python train.py --vocab_size=23234 --norm="rmsnorm" --norm_place="pre" --rope_fraction=0.75 --bias="none" --init="normal" --init_std_o=0.0 --optimizer="soap_variant" --lr=0.00743 --beta1=0.95 --beta2=0.99 --decay_shape="pow" --final_lr_fraction=0.05 --steps=3322
Each number is 500 + 50 x the weight over its row's rms, rounded and kept within 0 to 999. Layers, rows and columns count from 0. Numbers have three digits each. The size before them is the row's rms in percent of the matrix's.

# layer 10 MLP up, 320x128, rms 0.142, rows 233-319, columns 0-127
105:501622371436563599453497524444542458546444478411517407480484491534520502460556538532487423567524506443499482556500594427480478473460479463555494527477474473455468464492504466484534504408456451444475500491498582451481460444519504490490496570503456610568405498447502518514529522463413562588489415529519375499466558528526517522530556561544570453526447498533525515525532361504465382501476
108:557405527489425509455519435601594469503456468431503429483454513539492522422477515457523533506518451545484436562556438577485436468448520496486529470446460507392495490483604583462442603461545519489467505445631488533492456597469480409518525480529472505524454539538453500574465522530532462547449456447488496475545483546530456445479367499538559354592477498481453522512520585527462515573492
097:572475503474534467462471435510524490531612552395481473530525437509427416463500484537519502522526544522447435538457391507481488479459462512551551453468488481556583511468448549422529590483418429527580434540496541426505514496556466436476612518473462567589410531481474498453477477505480617486514490480561423537604493611508488455472466594561522518476546502457564575416558499424531493519441
109:453521562535390522468608437495496492433590436499454517494469513502556541491492516412479585468528462533454561510476604433475423450480483547482427522457508476533484560503438489446403577504469493461517409496497493494423458473452517527487533459554575463484464431538534434455587490530420504572552510552578465375528446450450547446533484654568509467565504407466440457459498494546485494492501
095:499571424488592539463551529487520510519525476508521423476452492464477446535475479443547498461540594471516532511553489432454470547488593594475439406509560489405545488467468486459457446454499510486369536494527556444450498437550491389523460444481480620486536534594501462527569508569518522479434452543513554521424487468561502440502418589551404512630548538516462511575480534538451517437437
103:447412500574361445494546357483526538416397536510524472501564459499587530508495543487546525523513521473454443445484479477543491504471457436540568490532451484519511427536507528518577519498551524588576545426531549541548470457525532538551623498519578411535492566409567402520534506527417491446469499447532491449524464559473479449498420472607553520467516536455542568558470483541520509479578
090:432383540619492515518571413560507488512496498439476462468489505463479572518433474538427483435606464570455534464502511497541579469587508504560508461549545524501527466492582462457551389488506590448541480536498530495526514473521520437520503567509477524548572528492483588471372445436439418433585508428545491569452460463517512394596498509529530498559543531465478455506534513616530570477480
101:464519553514503579540510497494456592534529518464547518443554448486463523644487514483435458472522480526515493527565542457485413476551458495435553451533441472557507467513497463515557484586660509514434484453514533464382368458423539471520488419524495434497509496508588511544522596480438555456566618578507455461439355521575546506493492525506528522536545560481538512454467521544467510486482
100:452533463500453461485455499513439567513440438484503485521492466464485506586515556359430477565600538424447567428386485483405540489517447552481626529448520487506463502485458472522513501550561497523538430482484520632493495440519573564561554463569446492484464511423451550460516544525501473556592475529573435512504516509460511490460427435497551548522463443565534415554536489572536508479373
109:494493478447445471610476525484441555400461507537470626522448414493502448553519443454523522543463507478494522555458454554471493437538539489516474478491508348540441520460489430576517557424516476473442468497510516448575464560543458553490439571499501474491455537505536431584351538479537438559556467561482473465571545409518458553439491446491450525569523576502430551445526526544490435393493
104:476480514577500485592510492452427567455506399465510489481522517481474615635509532542560486471561419452445475478556543473431510492462500481396467519517450562481485520523514519572462599518508579420458448546399464417423471563534506456519538552463447484544491574475538581494452533441483524437511525543425529641504461487537506483481526486552461511444495459479492507441505492362521469575593
101:480508526573550474495580498470495451410576553536474502427386560470552467447507484457531534489454459542453475488573573537454449512509574540460508555546615423484449435488381530477510513550489450534552537585623542452502518513415489487597530529490530543508519398566469504437524462585508523539481450539513595453582494567520469417521454495547365516479532450460517502530458538533527433473486
085:435524540447545408514486565486554582489452494485506504567428459458510462359471525641492515467558530551458383535507438572534475489483473563463502444498436493479436501333464492511522452475448550596514562476449513482580520560547523471503474570477533543504562592594463497504498496517478494515552457461495402476528570464498459505480548448609605454468514532551578486489454525538511490472515
101:427553430510561471536456497498532461441447537578510507468484659511494517418509568455496418406429530499471552534585486541435475531499479519570485514532518476442446559562583474504513528520539574401544608454521537509501514448575556478476560526509534507494494452414553527451515476498447462538521605504498389400474436493563467407515504498509596525545477580475542421498451597521508446523492
094:522474547621425495453450482509500501566532486478424543440497517478510428522496509507474472593546485540371497468542473465482554495438438511490574427556490563576610517589622503549481548551517484524568469500557536542497462510389482559562487550559371459443477452540470523513593532406593511544454561478532487583529534510464535543515496568487465506446501460535570569440480534475440450481544
102:462527524532487525467514477404518431504519580499503407595478502531454468442508482436566365509437511460381482578569416470555493464476578462466348414569481490450394455458576520462519617417461428527528460435480531597526477499529521535500510435504514492531520485524405552512430557513514510513571527488611474482461533467491520467491538470525453514494501532567467432490484486529567516538502
103:543482507569591496477523567624516442452570519528534388517524476479528419417547557498536471529473514486360443485545547498493530471459535509416521516515486527559572486540525555568526491554581571543557580476445587569412497453538528413530469499534550458393546490497441480510501462511448558486478546523475446494495518500505470518557450435449519504510457541590501425545655491528549570434504
089:485458425510511512537529522462435573497481520527476421484475534558446581530560517504454512547537487591504500465479565538424505584409552518401380566407572450523536464454486542552583507461462553464555547517480506428531485488437540478472452521420532506399504460594529494544513440417490559493503507502454583542468552488589419500437519536552446489544462543395550469374591551494491463477495
103:571492467560483461495539571554442526512518490488484539460476515551474481416561452569467513455480455464386592526521434492595502438537590559590447467503503428474462475529517508504493501465482529512560518447598497531576543534534517576537443469437511432479462455464514491548454425496456505649528520550554483520423605507505463618462450556464629486504450547528508431393486540549449557532496
095:458498389517523480451501521536579572432529484433517509526529471543549401579519489441498587483483520513544399495466521509487437503511463485562476460495443568600461439503454419508530527490444367547463561545495523587525500406499467513507447618497470562448499551535484488536458504463478437430467580487529452525475515461591458544442557481471473531444498505643545525474376463480494463394486
102:468572551474479535517573490560441477426486440510487444457448479408455490525516464518450496515495405588609547499500499457530539494467501548503471435550485579525484553535410558514534527455393437426490543431607480500499450621601463562543533428473470544496528514460474439581434557527596576516459425440444414481512448518539543546552429476474492520491507463524470508549438502428439473500594
097:493476628495503545468491476429494459472541478568424528529498513414470540557544454439461384415446496504552527510469507511501408547527501467540355464564541444671534525467430480419459556470544540479476498460547459499505536505561469419482510567542518515462500526540477464482585498475462468531484518576489439426489502517393601496491536526500413488519493544452554425552426561525561412508523
101:547525559471541533527493458451642542510494484477501533494481539460432511507560572501525520515540446535460522469494494482499546516437467488489540516562484462513513479512483475371510514455451565545586506455508448554482542561572660592587440464497473598505505579575460520388532557463511528395528428514539510449464481422467468495571461451568395444555501435451578439524402445527489486481503
104:514562491455421428563554561537473456509580486438424539560490463477540459524497469417475437437536417508446438476464460522516467483467522619471431423497455512542429434466529502518608610465532578539484467460451594440452549494446520532430507531503510554531447566562476424576479498548463496487516503407487513468520425484361494524464522386499462522496453382552510451515536454556484536491493
110:439421509459566530481493462480541495478417475521415553554424467525517502495515575506550496544529446482479474519498459512556392529483530472544378583487574466492513457486508555407503554510600540563575534478563425379482545458441481530533518511512530505501627576492404544484472501515489522477580545487428465497459521406395481513506567459513617503530524588472468494443568464509504434474402
094:460577590453489551505465484424462536487493458597517467510520529516557573521449449539489507511492522417533471448469524551553570514447543444503463578531433477491593542512579505490429503528475462507420494402563479448561430497521544449518607563468488564406510487555410467532544452496516405364458510482464464553477428552520560408536580464515394503485504448521464507465460554562444414538458
104:501433403532453509591557525441507470513487491546497503593492438435538621498556486461472456348437478632460476497492561408495517543517483537470521540498438597398565436465560552557544470503409472478449514456503551500488518486555531431401478550499495627509516538479475493453562570493422499507514523480527504541436509436453510501439473491529443447574439482430495467494464540456481471407498
105:526542578508470540521461441451577470507403495478549496537446486560558534498527473571494511467560504544461474478395548550562526486365492425558500485468499510605470348508495492516449388497503451421532482407526447508522505523560358587480471421548427572520471494523532519476475502511550482526521415491573563489511422447591446486588520486493483476504517442427527511577464517506505461433525
097:378460516518518400464486502504536493541444430390474533427465529435467532455542495542495493549467479426476404475450470387509542508604502431527530511521479506523558513422521490550552476488511433412493551529452488608483500439535509580510450531593502565541505508465537457394463532519522536488459442439525480508462540460534520450490542471537382445483510627406526500566416409467539518436464
093:521500433556458491565573510452505455546503564519521561479520542459490493405511510503496490475583402423599541457534579465570430454451449528587494504594493448465550450523541537524456481501470522473496543481494475502499450526461467499555519468484596463439468554516506455546480429507561577514553458527438600428597527521416377466463430474558512653460597444437505489494502551431479456454474
122:594438509513505455478474455452561513578479538513524507491356518576523462465448409444480431510424575507487503520495492508547479525490498532505458500532513593545425467411566483441453465614575498597451478577534437558489445440474538539395583551413550438481485468522501489507510528559434586571477507478538450598512488503563407520511492505513431556537499472530475545579542496456580464483588
089:475482425509569492535477532537520459445496453435457529403514469436579483523449421619593485484510422471475521547392518455455512483468449582475411459529494443448505547576596571432419456524498456492472491491447498490388471453530537472487510617480540505488386467517480457563472508508445527583504463494451452525532488490571555489520580564471551415433588490597523477444526471507448507570527
099:457525468489541465486457518564481596499538495515512437500523429505474469412540471496425458442575483599430542533402521538494442458453550514567502527455509590541442372527526433565544570461454443498485431513545509513464511538522411442466542527397492438478446540445541457528481512519533505597556510509475502444513538516513428506477475349449477488464521429458540547450539669466501494539432
092:553575594432546605574546527482543490481525437493517471526498507461441456478511490439572450500478546439408460474522525452563511596505565487488462508479578512550430471467454495442476521543544489482476562407379533506491503598545489399530449544556408495427490481456470520477471412536515508438476562461542339541519479427493439481496508570554450477475522524531465610512467495500487567414568
110:479452491586506503431539440506510506574456478527465556456519508439464591513490449438382568507568421502619519461533485530545543530496454564613508571534425504519501511505518438559503510542393563493401484617424588463557490466435516524548451501557544497522519507519541404493433476462544551435499504465449398508476374484484503538464396506491534481514442502510497459550449490524397508473475
106:554508381404511367570485433553506498436463504602487528510580462532527542512551413489465469518433525569552462476478522455474510543500543435598617509512408536447529514381490583543503507482509467381538491493535427431562525570527585493446542534480503520417531469445533413505483549505532514497525512551514559447489520461427561489470582570516467552456486489474516550542502515497440560551442
111:416451612526440436571481506506512540518652430491445458531491485508456535501506466441423529527441409517478481557505530560432573529489514480427504496450497470658566539529472570551466527540456544431498513395538492506506475484525619505508495507475376420489535534471498456427535546513507419462475448442448576563457456441472538491554478530542458502484485484446505495457538482563441623513503
091:515504512438557465396464531515514523434535455427544535435481479531498457494531527454404606616462508489489495444457567386538524491482483475508523526481428448549538513522583502497592464515404451447463573513502488553589564512484484481494462555435438566463498459551529445534510390433533460533472504462538549412511481483477552530482604583541452477495542557513538389554490490607396437498548
097:525513510520466438454453490587481536483418492514539672417468471485550435539460477497553466522438554422494499377521490451461538522532552461483449462583372429555507576461478454518530503467431509534460458523483477534424515543463520444499571535469535438511526471494493574503419483552521475607524560551571358480504461395481493569545484522455454513444487460429534468505417497454570484492518
101:522480461538503523525524459478532424514516451480488534475449509512466529493442460467458610471470441555471442504503446378527431518410375586490483413457537530460518563438512405436428469493507563414528518450478469552415478442581560554445473461513484450519450493373441535506511392519465508476436406475545537373530504506523476497459467402498410480543556451477467466524461484561503528448540
112:517564461466507565490499618460520434601550550465568476486509475575601521524392570429493535511518498587497527480499487514517549373457415512449548530475507636547471498500495543523384518501477550532483523568485525489502475526544394525488495432420499510567533499491441438479486419423454521475504485615511503493597491546451493605507498463466532519490586542556398508526557475540562543475492
080:530477437485480488453422534455514515511489472422509529569509505537512481479525471457479429432567549480523401527610525401520489420419563529486553399542445513581504558476574463535504514570463455498569405569444528540481487465514470441612580548515476431521467469489538513552458485529535434490401485546441497511517485482505561485523602461591511475395529576451413430481505569511474380468485
101:483529569544611486531441574465622465525578499489487528569594424503549464568466442498525563472482487539556445508506536471434431448468485509465541448473528518391467455452619518435570509544484444522478482495448443465375512414522520570496500393463489479440433573510474448490467586517413489539498450458537455525510563504402537517543442465466526474486520510566539555423509485464564433441453
100:442452505514601544511475543549403514544492513557512501579555485534497521399503516471510485534447487425500570488569477560548452523381504577521557487531537600483464516569550561504543491450463583544482478459483475421399476564482486505554524428531374478511411441519526481499453540559515548520555566511498467552529479571361399532480510560535546574403502458458488507500407505560569493509536
100:531605564569426450412462504518527410566478495529537477463470514525523450501426519565413556507480577499488553407430468489444407511497485432573468592436478521457445468535503583409487498529468521467471572476480521539487470412454518538506528416400584469577416528505530357512545489464513434519528500469525490477442442438594546525540546520381485534507525536532491448472477550543548456485500
095:546501483555513469515437469545517506435496493533426500498420593417494432533527429419484571470503553520577514482517542444436543494587543527503474503481423544519455561509575415592572519502499493511570462532573561538411593482528580415455576523474535481456554539587470428557424457481599575449469502496558537471442486529528571527470540529465524472555528538401476478498547463471474478569372
109:465434411490539457448559490507569513474512479546588485437458546477529434421576540501486492493444560507494487555548480498453526507499410512455541492474485514518563513493599506419554584509488525505513462588514349588551473412533456464478522458443622542454533473468469450490464432457457501574449457501498541414589496494527532428471426513456540458584434477522524605582481505404482459444429
105:500509483504422534514437517497504477598478514509527503511531582523574420501462503507511473426497479530537636430571509544503541508483462453462523451461548521577506459595492538448615482503559466574519531458604459546536566517491477498528629463525450564499579563466470514498483544522504382577532492474468570549530443457513502502552574576490655545457463491597428515538542512453605508521507
102:503541508549540518481500507413492550501531493464534541410389477579406542473590479477421545552494435555486507546516481512476486548453487489567458365387548560447521475525532493518563524458475455475531500566634547505462559517587460451476561599452601501534448477519502584515482623451578455566569506534483516475526474565477504524481519524535543525504515510622558531432492531468487480591496
104:555544504437515502490499464502416437467519549615512572560468438516471473516485385484488535528429489494415480545525486611576391516392503555573516536498554594408582438484533484433495522413415510456516440511536481526509440417480418554509475515536533463488516442513445481460536401568421477466548522481543476466522547403445480479524507476514527583498498492453577581585467503463504538462432
090:563404571506541504441433515475405523492434513534406496504496463484524504528489549549431472522515555470522537577599491504546538572501519523470554488489507458489452459447514528433469455491511528504567419432538429471452445519431499509599514578503539434498471642511503399413531509479423505510475445527538572469441482428533547509621550505536391608584507580567481538501509445489537497464428
103:482514487419512470537458569333423441469505555423440476515522489478447487464484501489499524492564576449582491415490486568415381475457495466454580511485533580529474523476434582543516486509470553567565458418497478423460481512419581576533559528515476537449478414480582591455529463465501561452454574447458492456465548453529446438605500538500513431500562562517521534476560451506497455520498
100:569537429506533469462536599472521436451558431547535501532601444510540472501499596519502519471528459552435488542471543501477443517438539471528408491543476459507422488512545525624526580532566496455510590475467359597558449453531444538552523454540461450530589573431537553478551436597505540528482534516437558482457604480478533528485445477470530475547497545473579492459594538490527597512485
111:520537485565487561503448539486532457437465581492579503643461414499481526546484376512426448512528526517467489526515522502366507518565479527501488488580511482514448438493525515432490434472448561489455537507444630478545556537553490496520538466477483519380423629528527524472569540612515531477506492422486525507550477464563538482529465471382520462449505468491421417499434500566436536459449
099:419421520488472467478527517403436505520495552523613481432527527466537466491533593477489462498483572326523474502548569494540476441546505515549504539648503467449513559527443475415503465530406486495473489534548480504403480553471463439563585472454512509567454539493476539503572479468428472638561537497528529545525525436451534507527495451511550528553462529591574514525489545454481411584487
100:538417381513443537468434496463468545473400530472442511527524563491504437486467467527542413553476487514577533494492450548446467460406491492586463467434550595495503511552488427522470441534526463526510542456482540454442516505466542570452476576496431426495587511540425496479468588491469442548580554538539362484520436489440486542410489460509518504558462460539439583432481446467577556616467
103:447443558572461589472479464499457514444387506410578492474512542530458508459465496502517610543484491542555395507464542513476556505521462549408469566526569516486499576560507496445497469519573470453531515479565478527514502450553444484601506523566445573516510477418336551519479586614527466497481476526507518492465502547478532504413575469456513435481505419584478531534596439520468454480406
091:490509555491539464545485452589466530545626609600560524383430527556512444426595542391503479619467495463525517467507560404438589485446449475519393536496492512485565545420591461488522472486486547470446500486568515487518540449478534523465568397494485528420528500501497486545469433407475533542503548482501502492461483479510462520553526463486468547596542510456455426511539566462463512431459
105:513505518497535555573437385396443459508528504605386508563538464443408490499523494445468511465572569477476519499523518418497500506492572471549568531666526495531521384534492496513543550420519512444577430505439455530472427464456552494458539432517494532516450469452563586605511544526406501488447514460521598486543519522524551589537551477579520513489523474466532443555501502487494440445492
088:507447550483563506481513447427486456553491454501455577443490542499491525557538399463470594581483540597573405494459454481530468410602509477545600459489540470568494583525546560532534480482427523544381552462423507546573582483417567508441545442480530557470542445511492430509521542441491506529511562580460540575538535480543478452528447516487518413582485540483398538466509509528478516555424
100:551429531498515540427456417537530505476485538508488525489474447623567497437565428527430465455506470421551413457573420535515509537500561487474659564505537441517424490497396440414505463508563455494536507392473555523507538492401509440475407436563505519504603533490487513413452514489471580480544515474516447493462462470503531500518441431517531483448388535451414502507525487508483536424527
098:498447565474459395552537497497459466440491541523441567417493449498574487502481503453419561543550415506494457482497557515558555502441603441442416515479549495476439388472596498438475545452484490564468476517477447493577556475480483538561605459487604516450509543455363608440517466446478406509555503479630526500512556463495505459496456486411505460504581515472461492493497453473484490468437
104:534539468561477544459538418383397392495478444515502479540541504509480453479573512508444551553421509577593503487530569528442515534432566578490445518497516556543500388529542468496531467424525502476522502484481510446478542574545592473495389523570394494564515558497493462467521531518485493476576482477536481385432514498542497432524530450546487521514415523469500467453449539508396582616423
108:570444446478537577623522478586472423566467440482550467533509481456519490445477430502427476532578440509537408523468529559446520458513464552448445476517438449398451479470597551482475510496560547493475466525448491426382502470573500494536506557565449550556568472483481594525477541449510590412569477469447625494477510455465513546449515390525482532474490537435501485558413530469507546533557
092:546579565587515486491501557462442467607608540471590510455480544545513421558543471465512439531525514492462573433485464482440472541475490495556479488530530603471476511575503413470471538475554535512642580453499519450475519544550560462423486557519486445485451416452534481479505404532410578431503484442453457531523440427502593447498359424491451497471434491503544509502485567521525528532524
096:538447511493540452526552519579545568529600520422404517561537516482445432537509426515457568471598557368497469436506395494494519549598552456550420457429478537590530419461474441441556451454583491503486502450478498554480550471534448565498511392508474460570440462474524491529456443458513399534482408495486493500503537461481410447476509510472529405449473512537531530566490556461421507511527
099:460617516513475545510533518496480462506467431535532487593487499456613570495455540510444507567510522501505485509488502586501476477493485505519508526555482605523580502514459577466447491495487506469554486516438411489393509396495461450548407525576565439492520515517611543532411497479565498576495474512502540415517564501445399491435492464437469489421444392365547493469385530422524529535505
091:411461506465550517481512601461484500558528462580482520445401488487477487503463525486555418396543574577414477450503557552480382556504539420517517458531557563520474414373468547433507441616509522575434496549469548470576438550426454467495460519489578487431557509439433513517546485547523559516480475450509447481466519523602513536480517487502513419501483584460562515549410554551511479517525
094:536383445475511394445465518528459539494463452411549447470419545532490466478497415521488550492441546419486524456468474503529406559423509458471503461459529555545412539426420393582496545580490553450495498530517403458542548504621488461507445493533425596612561459470495571514503459436556502508490507462539434549473546489445488470538585495479512474510467557569491608473458480538514513512437
099:521434522429502534605541399500436452476497508527536464493577559548641432588515499546492536448545556472470492560469480529547487508493443516370464495443522603482431445546450450504527555530557464485489501460526546489512409508548511475534422477480462520577529554504569599524538568470546453535494523515478449419564579479478536483445577561541452597546507559466511465447453499526540377509572
093:464596652446424528544534546506507446478504486479485535487516504405497390524434437439485498490475484496497569396562559456473551526404451463493571431607506524477411524546539554493473531476506555541412435454468503478552520433536463562511459566453460508541474525560510508464570449465503496453462523555504542488408564476536522509548517604501453501580533494421406505427616479492508539520433
129:543505421484557556550569578491539526532510409498443531451488567510613423507489419585477527580505420388417562473477529533473562435493536523492501499497461500469471536566407502435497448484586433531453505559556499431473484643510556497519510553609536569519576525491495422438491465497520505469487584524517444505501499501524529454445546487525551588456513513499500555379534499566483500601467
098:529472541476498521491525490592499523526647601456598488468560553565495563414550539525468539555512545501538463445578561544601514495572477484511468531462501569504499409528492542487520500523485524464569426442467560443404508514523499451588460493488513533581450474608476387502451499455474613494543513455490580516535459534412495545514470479516520431496502515514519549604561472523577439402545
099:493515482516531546464456521602400516499512474535438524531516516551539451524484472468605429350472518479501463531456426537498414448471416521461535522407520410458523445473499481586502511516483573326499493524456511437528544579519473550484453545493554387530447446486517506474589513456487554531540561451504436558503485552462518408523428475531484508502442517478607488557468460615517517477464
107:549464521503439477570482507435574463546520448430418507438446486525527381503520533485381528439532537540436506469526472510456535553534479523482421482567487570451467502538482522498454543588527634442515537500536513467483547519573426463357488424483443463477520548528628550504490446499461544509550399568548470436455533530586461492454466406418476519554527492456530493473445412525520504561528
098:506528557580474538502468503467507497542486554598524572506483471527493498471572557541554478408451530627433556573503621545565456494471532568557396458411542470414539562539537568497534532488522444543605439510537490528546522542456478411535551486485471550512587544488492459529450474519496526506455449465433478457531508660484505419477530499514563480482457387504530573521500491573507443517575
095:445589518498483514492524467481620632481467431531506421552513570563482519439505509476545518585419453469481524516377462507468473452525493516527454506504447456518566440439445497503492438467530478515413515451539580470517556493488492565534551553479431501474448432513547446555489472530491422491410432399457520431500431591467461560583473588474442434545516488494580520424468474520519513578612
107:450514542464494389519522575478422527492521545568399491463547462550558460439552523447535441561531595504506490562499481488537448446482470513481487545386476494476567541499484499377424496549489493530552520523453518501420523563465569576528487498542499595403472553458458515456548593493465579503459474517510516504484406360498534562487486512533602476498427564497492394472426613476480484537511
106:501467372509445480482502486571526487458450407566555461570447489531519407512451581438511499513488454465484460439511531437442468591514584478444356545380493472508431538500470512504414514457526541476430428472445545465545550584456542503512522497515508477594442532471590506585524501560549509497475534533496426569455439478463564500525533503455449584428533475505510608568492516482508596553514
104:573535584528505522497413522554578496588522493441579550457522458442491467569541471413602507494493470420494622585510443419551445443557565475540472443517522523537534573402607510413415518439491580510546514498515490488489531534435544472410506441484514477550477417584587504494521491521481523506542510543583545556431538541463514460519478481557573455497490504553541545390480447505452472507529
102:408454492463504468426530466518536557469531504546520495576467455560509511598489530487530518505607489433572552402521540513457440439483520605471476538489483496479435582470544529537477569484536495425467497497555499475491481551471541476529475548577473480443547585587402508505398455500497513566504386528538584553506501476501443352525538521414474511530582610512540526545504502521566613558528
089:470508446461420494585413459520532515460547528580530540551500509494466475522490530490530444493451460652503425527550531496483450472447482457586562418600474486546452510491425512488452526553489363480533572406508494515513454544468496486465440584542472517546517415458498396457524543522487561539453555523458450615475410392496486493474517512483458527407471518511569407461463548546572518566489
102:451467568511491571664496435420507581466561480440511455397547507520525498611470482552426489449413511469514494485532541496479488572506552458488433485565463461551437459459509538409526507507466448574524459455522495526562510542465431474491425525489432516516532533568604557519583430488498497532465579491480593492482463539406483445545457559531553502609421442585505541522508555494476501451576
102:516550488549436420459500614503404438488448453538473474489407450480453556491585538588546450517417557484587503471477466504445468505564558561511494444487381511483554503476534412469533502495557422433572416522576484543518543475511476615574489494412451490512494519521507506546545496409542558446551502416530510530509486426506534533459599472495432454589505501568511458492405422534517512491440
102:504500535611556463457620480551427570423531517450470522420449432540570554485436561601502504453518559546503506448561521566495435481480481513495479515473484578447543586526438466523465519531544481457489465479488494532493476444541468547540534457509491504451495514460406529497531525504576480361485509475477385554580512571519416514619412573501466476455493518443581505393489504517444518533398
104:523454514494445499452499501401552554568511519507456553382451434544454577504571511457488576503551434516509419507592486534435482539477521458534497459506574477391452576579542534526423419432610524505504418481546493569472554497454545449469547472582450455459557563472453480503457446535447445452407514406549535582519482502544581479544492461547540552447387533487419464494513482532500480534496
098:482468485522475474495365504533569556475578500469562542546468486551453515570457524491506525463599511401483467568519498490489441490498591522564446509479566529453488467549547453509523606565495496565537504498505545522499533518526527531516498619458510569633469563521543508487436554618467487530488394508608549472483542476508527518470458569644462603406467585566528503512485482523538504439508